Weights of a small GPT-style language model, trained from scratch on English Wikipedia.
Architecture: LayerNorm before each block, learned positions, untied embeddings, capped logits.
Training: 284M tokens, 4476 steps.
Each number is 500 + 25 x the weight over its row's rms, rounded and kept within 0 to 999. Layers, rows and columns count from 0. Numbers have three digits each. The size before them is the row's rms in percent of the matrix's.

# layer 7 MLP down (transposed), 1024x256, rms 0.0488, rows 99-124, columns 128-255
102:480489523512463543521515495568487525483479514551491498457515512515488484503503528524494476486473553485495494482483496476499526527499509519517464514443485483456521509503472488534494551466506516450545514479481518489485536473475490459485485463520498464554474504446517518483504499539493518509523526464481512463481462494525531493501481508527497492493491497476533519520502549523507496549493
100:469514493514563508495489516475509464507517533463532489542533502528502527482514495450505539489512470486479486517507518533509521446447441499486526522487466519480436513525503497551502528469519509492500486557546520459523517487521516515501491479456522530503524497505482462529515523486502508513476509522507479512460498481512462493510537529522480536494484481518483495524494507508488512470537
109:506527553466515491488462492512488489488510504494474514557517515467548502475478468514473534455450505520513488471516524518529468459493595522469536545525471516516460531490447483522496488484510543470534485479485487546499510483447505520478502521516490502506482492502529490494514522488493493515495491475466484474494509477521525510480527525530502514493504492483484499526447531507512522478510
082:512476530492477495470472538525499494494469502498535490475488500496470472507457517522514509546522515517483513513478501470482521505488483531491496535475501455464483509480522489512461468496523530475531505553516509434522497528486519482475523512523507445502508536510525552486527490513462551540514551509490481484455510514504528566543471510516498502509476500451461502498520494535502509531482
097:514500454504506514481522487475546516428490521449489464490475490518496523490496453462511528512496513520512506508532517508519477507512486492475465546498465511491436522466515515501496512527511508480494449457517513497538510530516454525501491512468511466512453460503509505508530525503476488495558545496508514468499485507549480483484500526495499530512512518492515465488503480490537492542464
118:473498478472505468501503487490542510507519511501484530501529516470486493502464538501530488514473437511497512515526499484511467521513506498449465504456523521521504513518492449454499515493535535504494515539455518543436489461539513443504496481491454508520500483537516477495512520498518464507536523508453542513504507511499472514492531519468483481504505510544522491473524492486478500478488
097:454516480520487528485547514514525460495502497506536472534481501463497502538527494514495491501517538513535518499502500454504474507519549501557492489490513496532523533473473514496513462469518479508488498511469488487476491511487520496503474483459466471512499486532541505529475474487503488470506481483504540546488544541470496453522528526504474497478526520522530521509486467496449532433469
108:510496518465555492510510477489476495504440492470512502451489464496472507508469462525510479489468481530494472503464482530486476524463542519507515500453483513525482497501525515506509487508483487522469525498514492487518520562488517459510484528522468471568438503478519486478496494518465472541520535483495458514478502500485512543553528544473498493504461498477507513564508531501484488532521
096:541510530521480438523463477528467494464507532520500527509477510473485479497500525489537548493531529474430501501465524524504497499503475434486492535512511501457504479478555540513493485519490515545485456495506541460485510504479502483477526515505472499505467474534509498526492527437503515529493505530500492492513515486483492545529478460527508531475489518562484517486496507532473508505468
125:482480447481544492514533490448478485479502507485493547498520514499490537490512470502533484518487485559483448522496484510472473508494578479490509505523520489471523508539494496522499496508502496504523472532462471516544521503483540474516476517510467478521495473540524523500501471483465524492516514513487503485484479504494474507439485534463494501518520531485496475515517510456534551487530
095:491479497483544519466497527481459507497505474520474521496524531464500522538567493459502470499466502467503501482481529477488512508511494513488483482525503473481498491522505502510500527516506506528529517534491506482476476499500486452470486530479483506496509524524479505530487537526506525462497480487505571518503471511508469532510455519505515528499513511521494501491529485498512482503466
094:509465478469503507515493503516518497511503533507497510542504519500503491510501488525524542462521537478464485504504536514541481471483536522516514466538501513517508465536499497508515459491490472518511503484506470492516511504488481505486570498497474540489530482505516519500502528489519497512484466497488518504494535479469485491482466445540544580494484511461519459499503521482496482508524
101:487468493481546519500560453513507519499531444482483507499498507458514530468478504537516518513473512488494508498469499558502496496499449472510515528535483487478456450528515488476488482494491476452485488506489454460512473504546458506505517498456500510520484541517467494522498537504491523485491517476507509508479501511512469506542504461488496463527453500460547500458531501473456541455510
101:489504471490502448467546489518470466491518505525493533527478525525501483516493504445521529550509530494452512532527503471492475530472458456499510527490514496492482463473539482450465431488503490516480497562478519508470519470509477515494495542481508499491521471500460523508505516528491506465512517487459468457513495513539501513542500517467498494522515493483496498482532481447499499508484
100:522476523530520481512504520478492459509516455507519529471492484512510468514548496497528491491500501500482494518514493496465483499482508485512529515481507523504510564445520517475476507533492485482504503511498504502459559486512529481500519530530498498478491509516519497536474448454523512505479498520512512477508537464510472474468503487515527510556522528514499539481481438501486510464458
099:478468469504519465476494516527485454492521468522500490546478523506508480509486496489531468507529464488515504514485486514547530480511507452490466511492513496451492501524519550492500512522439501506530487516461492521524499523493507491490499525493494513477505536477502503540477561468503477509492483465488493513475553473472472493441543460500486500459463530511496499483523508533459504477505
091:513493510505465550463538510502506518472505551527522516519523499481498489505525540523501526534491500510509430485507489602471540500487551504496540476505521501452499468476485472512559508499491508471453546480504510541503560491491517474512506513520471469508488496513444504499493488514488554480454460520492484511472513485512472473506493469469492526492511497516480480500502533517484480524503
103:491492499484501475531472525460516492532520521532499528537519539480427511502500507526522487493506474479505457537531499490476505499514526505465511520500457524454491512550516503507492477480498485458482521464429482468470475449529485558521503491542495526481471496559530517535460514468517468510493483509476485541537485550466497527488516495517509460538474481487510490495518500511549540476489
106:529518493476508483516494556552492512452472517524506471491492458506486516524478455454486473513530527482529506495489497500525473493477540512478529520485468500480467493522500537476514516464523463529507458486505507517470530498553497518501488465490475515502494482539498500528476539547500484495565496496517497518523497536507513524485493504537464495456436507497497541525499487518492546531493
088:481500503509505495529481458502509514491487477485496453492507472501478500470447491541510515503484497542479498486483441503522486513519551503555495488507451479523496482474493504513513517452475512477498513566512490457507461496497470497556469513516475499520503536498497494504582538489493480537505567485511530518516530527518480508479480504469505481502491535506524486495544472509456450513538
096:449533533534482489477509510528498518493486487523549538562521515516506480503520490479464467483497515462465506502501473499549480497483504467538499505481511463486503490473523484505485473513515465491545498488474522477496511491493501517489448516480537452507536530441511458523521497479490532486529485482482492484509476469519486547498454494507519508495519533505488467504515487511476480505502
093:516473551545489467474464501458499479505471532471467482515488475524508538479500500530493556484499522505510476505508465461505510498520604506518493474504458522506505496497428454539506502523504480548476516533519516521536473517558517505507544464482529478521518504473464516503556473491500525504480486465523486519493515502519470494501502507466453513487502515515501494473484452513502482501490
084:500500471505475523488524469498536533515545480505493506541480486502521532509512487494474545499506515485496519515535521504539487508547500455489486536451503478453524487515493481501514492494478507519552520524537506489516475478475492538520495520445447475491480488503492494481522497455480532460482534494518427468521558526486510491462444500482533545483563512515476530520532489487500494475459
092:479488509502513496494483506513470473522500484544489546533455506516475538499514496468549537480532489479503500477509470482530499501503558465495515492496516478483468476490525475492530489489493518451538527487455524452471516476495474522537482486501523518473504549506495489490497521482467496510541516484525484493516525500515485430506509488546531496488514496542486472503543528493465537503466
101:495476499494475508537508516511511529458539511503551512518515492490531475501505467483483536510485518482477453504510497549506523504486474502534545507527521513470535490506458517488519520514543512513537514478538469503561467475522516504497515533501495494505483487529455481506455532465491474497484480489466483526522534544491468482468520466517507493487515527497481523472513534533517511503521
090:512472528491546476496529523431494514465488493505515507476526506515517506473515480486504495514528489503495502520469492534491491446527592486497424493482472514508528522502466533513500540503504478480481494466499534470476452507507471494515498501499529527513462530466526465489520510524451532462507504548470508454504490500498443506515532476549548479534483531487456483501514503520485501508512
# layer 7 MLP up, 1024x256, rms 0.064, rows 100-124, columns 128-255
101:531515490548532526530443483490530500515505504496448476472536481503504434514527476505489472476513484504512524477531526524460524525492464492495461489438529532485512575496474495527527520465512529488522500480588489504480555487487482453519474471548466511512527477502514512490490481483524498507495443510511499480495515505509487493477497486480543500523455494473486460529482532494472510519498
100:489501507513475488514535535496492477528459488457516482490487525510476495487488532488488474480477486506517496483502521494495485537473513526526490496517519517535530504522499485502545458515554503504487467510556471451534463566453523506508440489508479482484491513512478483516512485459496507524502514503489513508490528490457515531475498495491505483537506537521495489492485487455492469549485
084:521487479496497478498504434476516514495494513515500515507515519535489481521494518523460523491476483452484503495523528492502437492480457458518495481495547513499530562519543515515564479473498448498533481490531502494515554464497497482450513491488487510464482517474500533540506510500473516483482510500518498520529554535462501486486508484463516517539511455480496492471504522488494517556520
098:512495479517500488491492522508486480545497489478496538464494450527478490473532451535537449537549477479526481511472500495506491550479458518516483477488505548491523504498484543505490534485521541491494507500500487495486543498512554457520541501507490504468523502527527456444475468482496490479515494515489496494500536497503523507503497529518536520474484478470474541485535497510537473473483
110:490509497497460475489464483478509483533482524501517517485497537470478499484454490472486491524500506486535529494507501503498485466481489520429488515528448516487467481512520523481518516529504531450535497498493476483544484432469510463520475508490505469508484503496498470537500482489494495470508487475545524478539529511510542498530513515548516493459473496532562547518518486525526514523507
100:488555476532481489482494497445475506528485492478483508502526543475531469505516483489513475466473465519502524494487480512517468449498528477507542530454515502497484486491486539461511505471493577523519500512511491481499530497509500502528523477529508527431473492494534545478470515514457508506529486527484519535480540539512511528489507519509490454472506487486510495549481500467520501507527
102:471495530473505540528532527504466494498558496456471471503487532501447467515489475489473499527497478507523518509522519523445495518527497442454464531540498521484517507512524484501495493554451478509489449523508491517469517482450510474497499511485514539494527481486499460512561532463500521518480493524485549488555499506511557516492532490537512439493503512502465539500500558517494505560468
095:528516471474535438529476481520495465500492532491521490505508525475449514487523537515457516514492491526547465488520477478453463468496480510477518487491485557443447518491471515525510530470518477465510491501541532484489478462497500479520495520482515463502525544439517515493480507545471495526528472486500523534497520503494510492510549479481477467502490466485499517497485533501573497506479
106:513498471505545501492520529467510480529478515482492496495515542476466493493450461500500477538502462511513465507492484520469513506499474526476483496499505485517529509583519501530485474531475487494487484471502489465515498524483500477501496493519484523508484535545515510513506497515502513533478501537486539552527479490526482510484526525513472496470522475446478474532460482463459519487500
102:488505456541507547470500502509487488513496512467513504491465473451465497483498439460512489494491470514510513510539529528543504492452504527505535535507508508501492477516531531517526472500470481470513489492492462535521534443509464473544504514527512470511505510457511484494504468484490452491493454486501493539464534500485528468512552450531515489512447477454535511516448552479503557500528
095:516542517508498494521491514523467496495485516499517483506472531481479470509524525577533492539518500488536482495472488509482521518526469508522530560509477508455467495497493472492576501467458528456526497524494524479540506524493493535519516548490512503460468462489492500505464537469506524523542522522549496533533526501515512476499541474505478494450517488478523466548465507522550514500452
103:531559519501503513496484536535484465511464524477488489500461558495513494497510472492501541500464494524481518504516513533465519482509520516447493543494515507501466504460482515494504488473487456493496529491495508505540510504482484480512474482478516507483463478517489535483512456465508518476535503467490483543484468490462521517500518474504504474435498517534516499506509517463531499502497
100:511528497494491500533502494501450468449523503478485538477506509456480509449515454526503493484532500518527517497489500492430475480553465466434459520526474484465505491498523541497513513538488525499519468477502481460481524485502448450473477480461493513506524506571485512522487490522531479526537474448491529534479445512506522463482529473478492492507484532482515509527482514529478489511549
097:526487502481507469505480498525483553490486548515499466470535514514485488496545510494472480542506544479482469512517482508505495475492499535499449508501488498488497500518504541507489478497551517521559502510499524485500529528486506451552482455490516449488530454528481480520504504525511496448518471507490550518477476511488537454518560475483524478479448499526491486524504494494491546556497
102:518484533509528494500504417508521509518454503525459491479530515483516517546493494540525496511513491483493537502438488504456495542485496521504514558518572489505483552539512496445494492491519502480508523488473525494478498506488520510499503524526532503472531494513473527497483497515491439496500502506490511529489509486513533510451480476513548483505460492442474548495504515518485497507501
100:523558489498488487517451529500519499484486499494491502508439500473475469509476469482481513511502499460512498530484521457534480467543491512475469509518547525491490493556521490503535497430499500476501502494516558489479489499501500516531458485506463531465524495509503464490487510498505513503566484506483513489451486547488523486497473490468474488507531549492495519493522527514477556495507
101:473511472506519479480507504500511547558511507524478527462512552500473513492529524521555491537519504509487456498503523502477502479505476491510529473489522546516527493506517548560481464535506474505447498488509500475512518509515467475521499476539498476541491496548487538523461523521504486464511465478468523529539493466502490527506500471478490474516470513477526457493478498448496526511506
100:460508490469450496508517485459525513508555516487513524465463493499435507506486502492500511461502477501538450545512513480489467507473457495476465497501524484523495468497516482524478528476511530478476470470490485502528525530492473483557506516547502475458510537527479541521485502453476486470525490489517552481500491525510486452508547505519555492487524454486491500487458513513507527491475
093:489499488503492477479485505466529526520480540499520522487478520468498481519495430494522509500539466511496524477508498476500501502482517499446509535489537507473484532488501517509528503508518537507537505466461501501521513469485465494493475488488523488458510520516477500517474517533493512542515469490474462514489488498519481522481484505476501460515476497478503512492521505502532507528537
098:528488457545520466484489484495468486506471494520539534530454469459517467535503494506551486493504498498504450512467492503480452538533492459501512526494517490497496495481476503495509497489496511474490535499531476430499496505520517450510504547520458528514474507462525513475536522433514506486523451528487503519490533489512516474503536493504538497515462485499474527503456500431466491501486
088:484509473457454521505496528480522516534515514497491487500528516495464512477501522495520506505512539528511510497463509560500517529539540477463541504487553472489464526510521525457543475454504534526493514516533473506545542495532478469521482500488527498503488480486488506541510488490517471520507471475493473546472525498488538474507514506477470542501497504518492484497463531479518511484483
085:507548512472519494507524495452516505544491492480514491483507496500506541486500489520516470515467484508527506526463491499511536544557491466553468487438471490482517495473480522460523492481497501507502501511485497469456543477515507513493522485525517433480470493544523512490473480550475481478538495519536490554482510464508490570513527471490484506535492490501488469500486482480520471462490
097:507465501480519508488527506444507489521466466466516489489493547515532496449469492517488500500514509514499480506486496517495494467499479529481484501513510520490495493521517536524518456516511439488459484517521468485523531510491527512479499547488505482518517499597546494479501511501522523568461465489494536510492555458452508557493503484512486520527473501473500521521534543477510507488499
103:511526492490447497508457472519466514475488524547464504519496524497450489496481513552514566471464495457465507503482514509483506493517495425504512506496510476504529486484513476531509498520497480493486537503528504454480492430514496523527494490491501462479492504514475477532544526499472464516519489517490491536477495497489531516539508480516454523504486505520482562507472517510535524505446
087:438532458516441466490537499476484501507522516452502529511529548531516500530485460493486458527524540504483495487554510497533512509502504515495527526515488512474516525490519482509494460483518502489534526516514474512485517526472499504504488476490565474509484519507543538499511541515512481534576500464468553545504491504504506503487496537541451499489484491513530486499482546515489527495509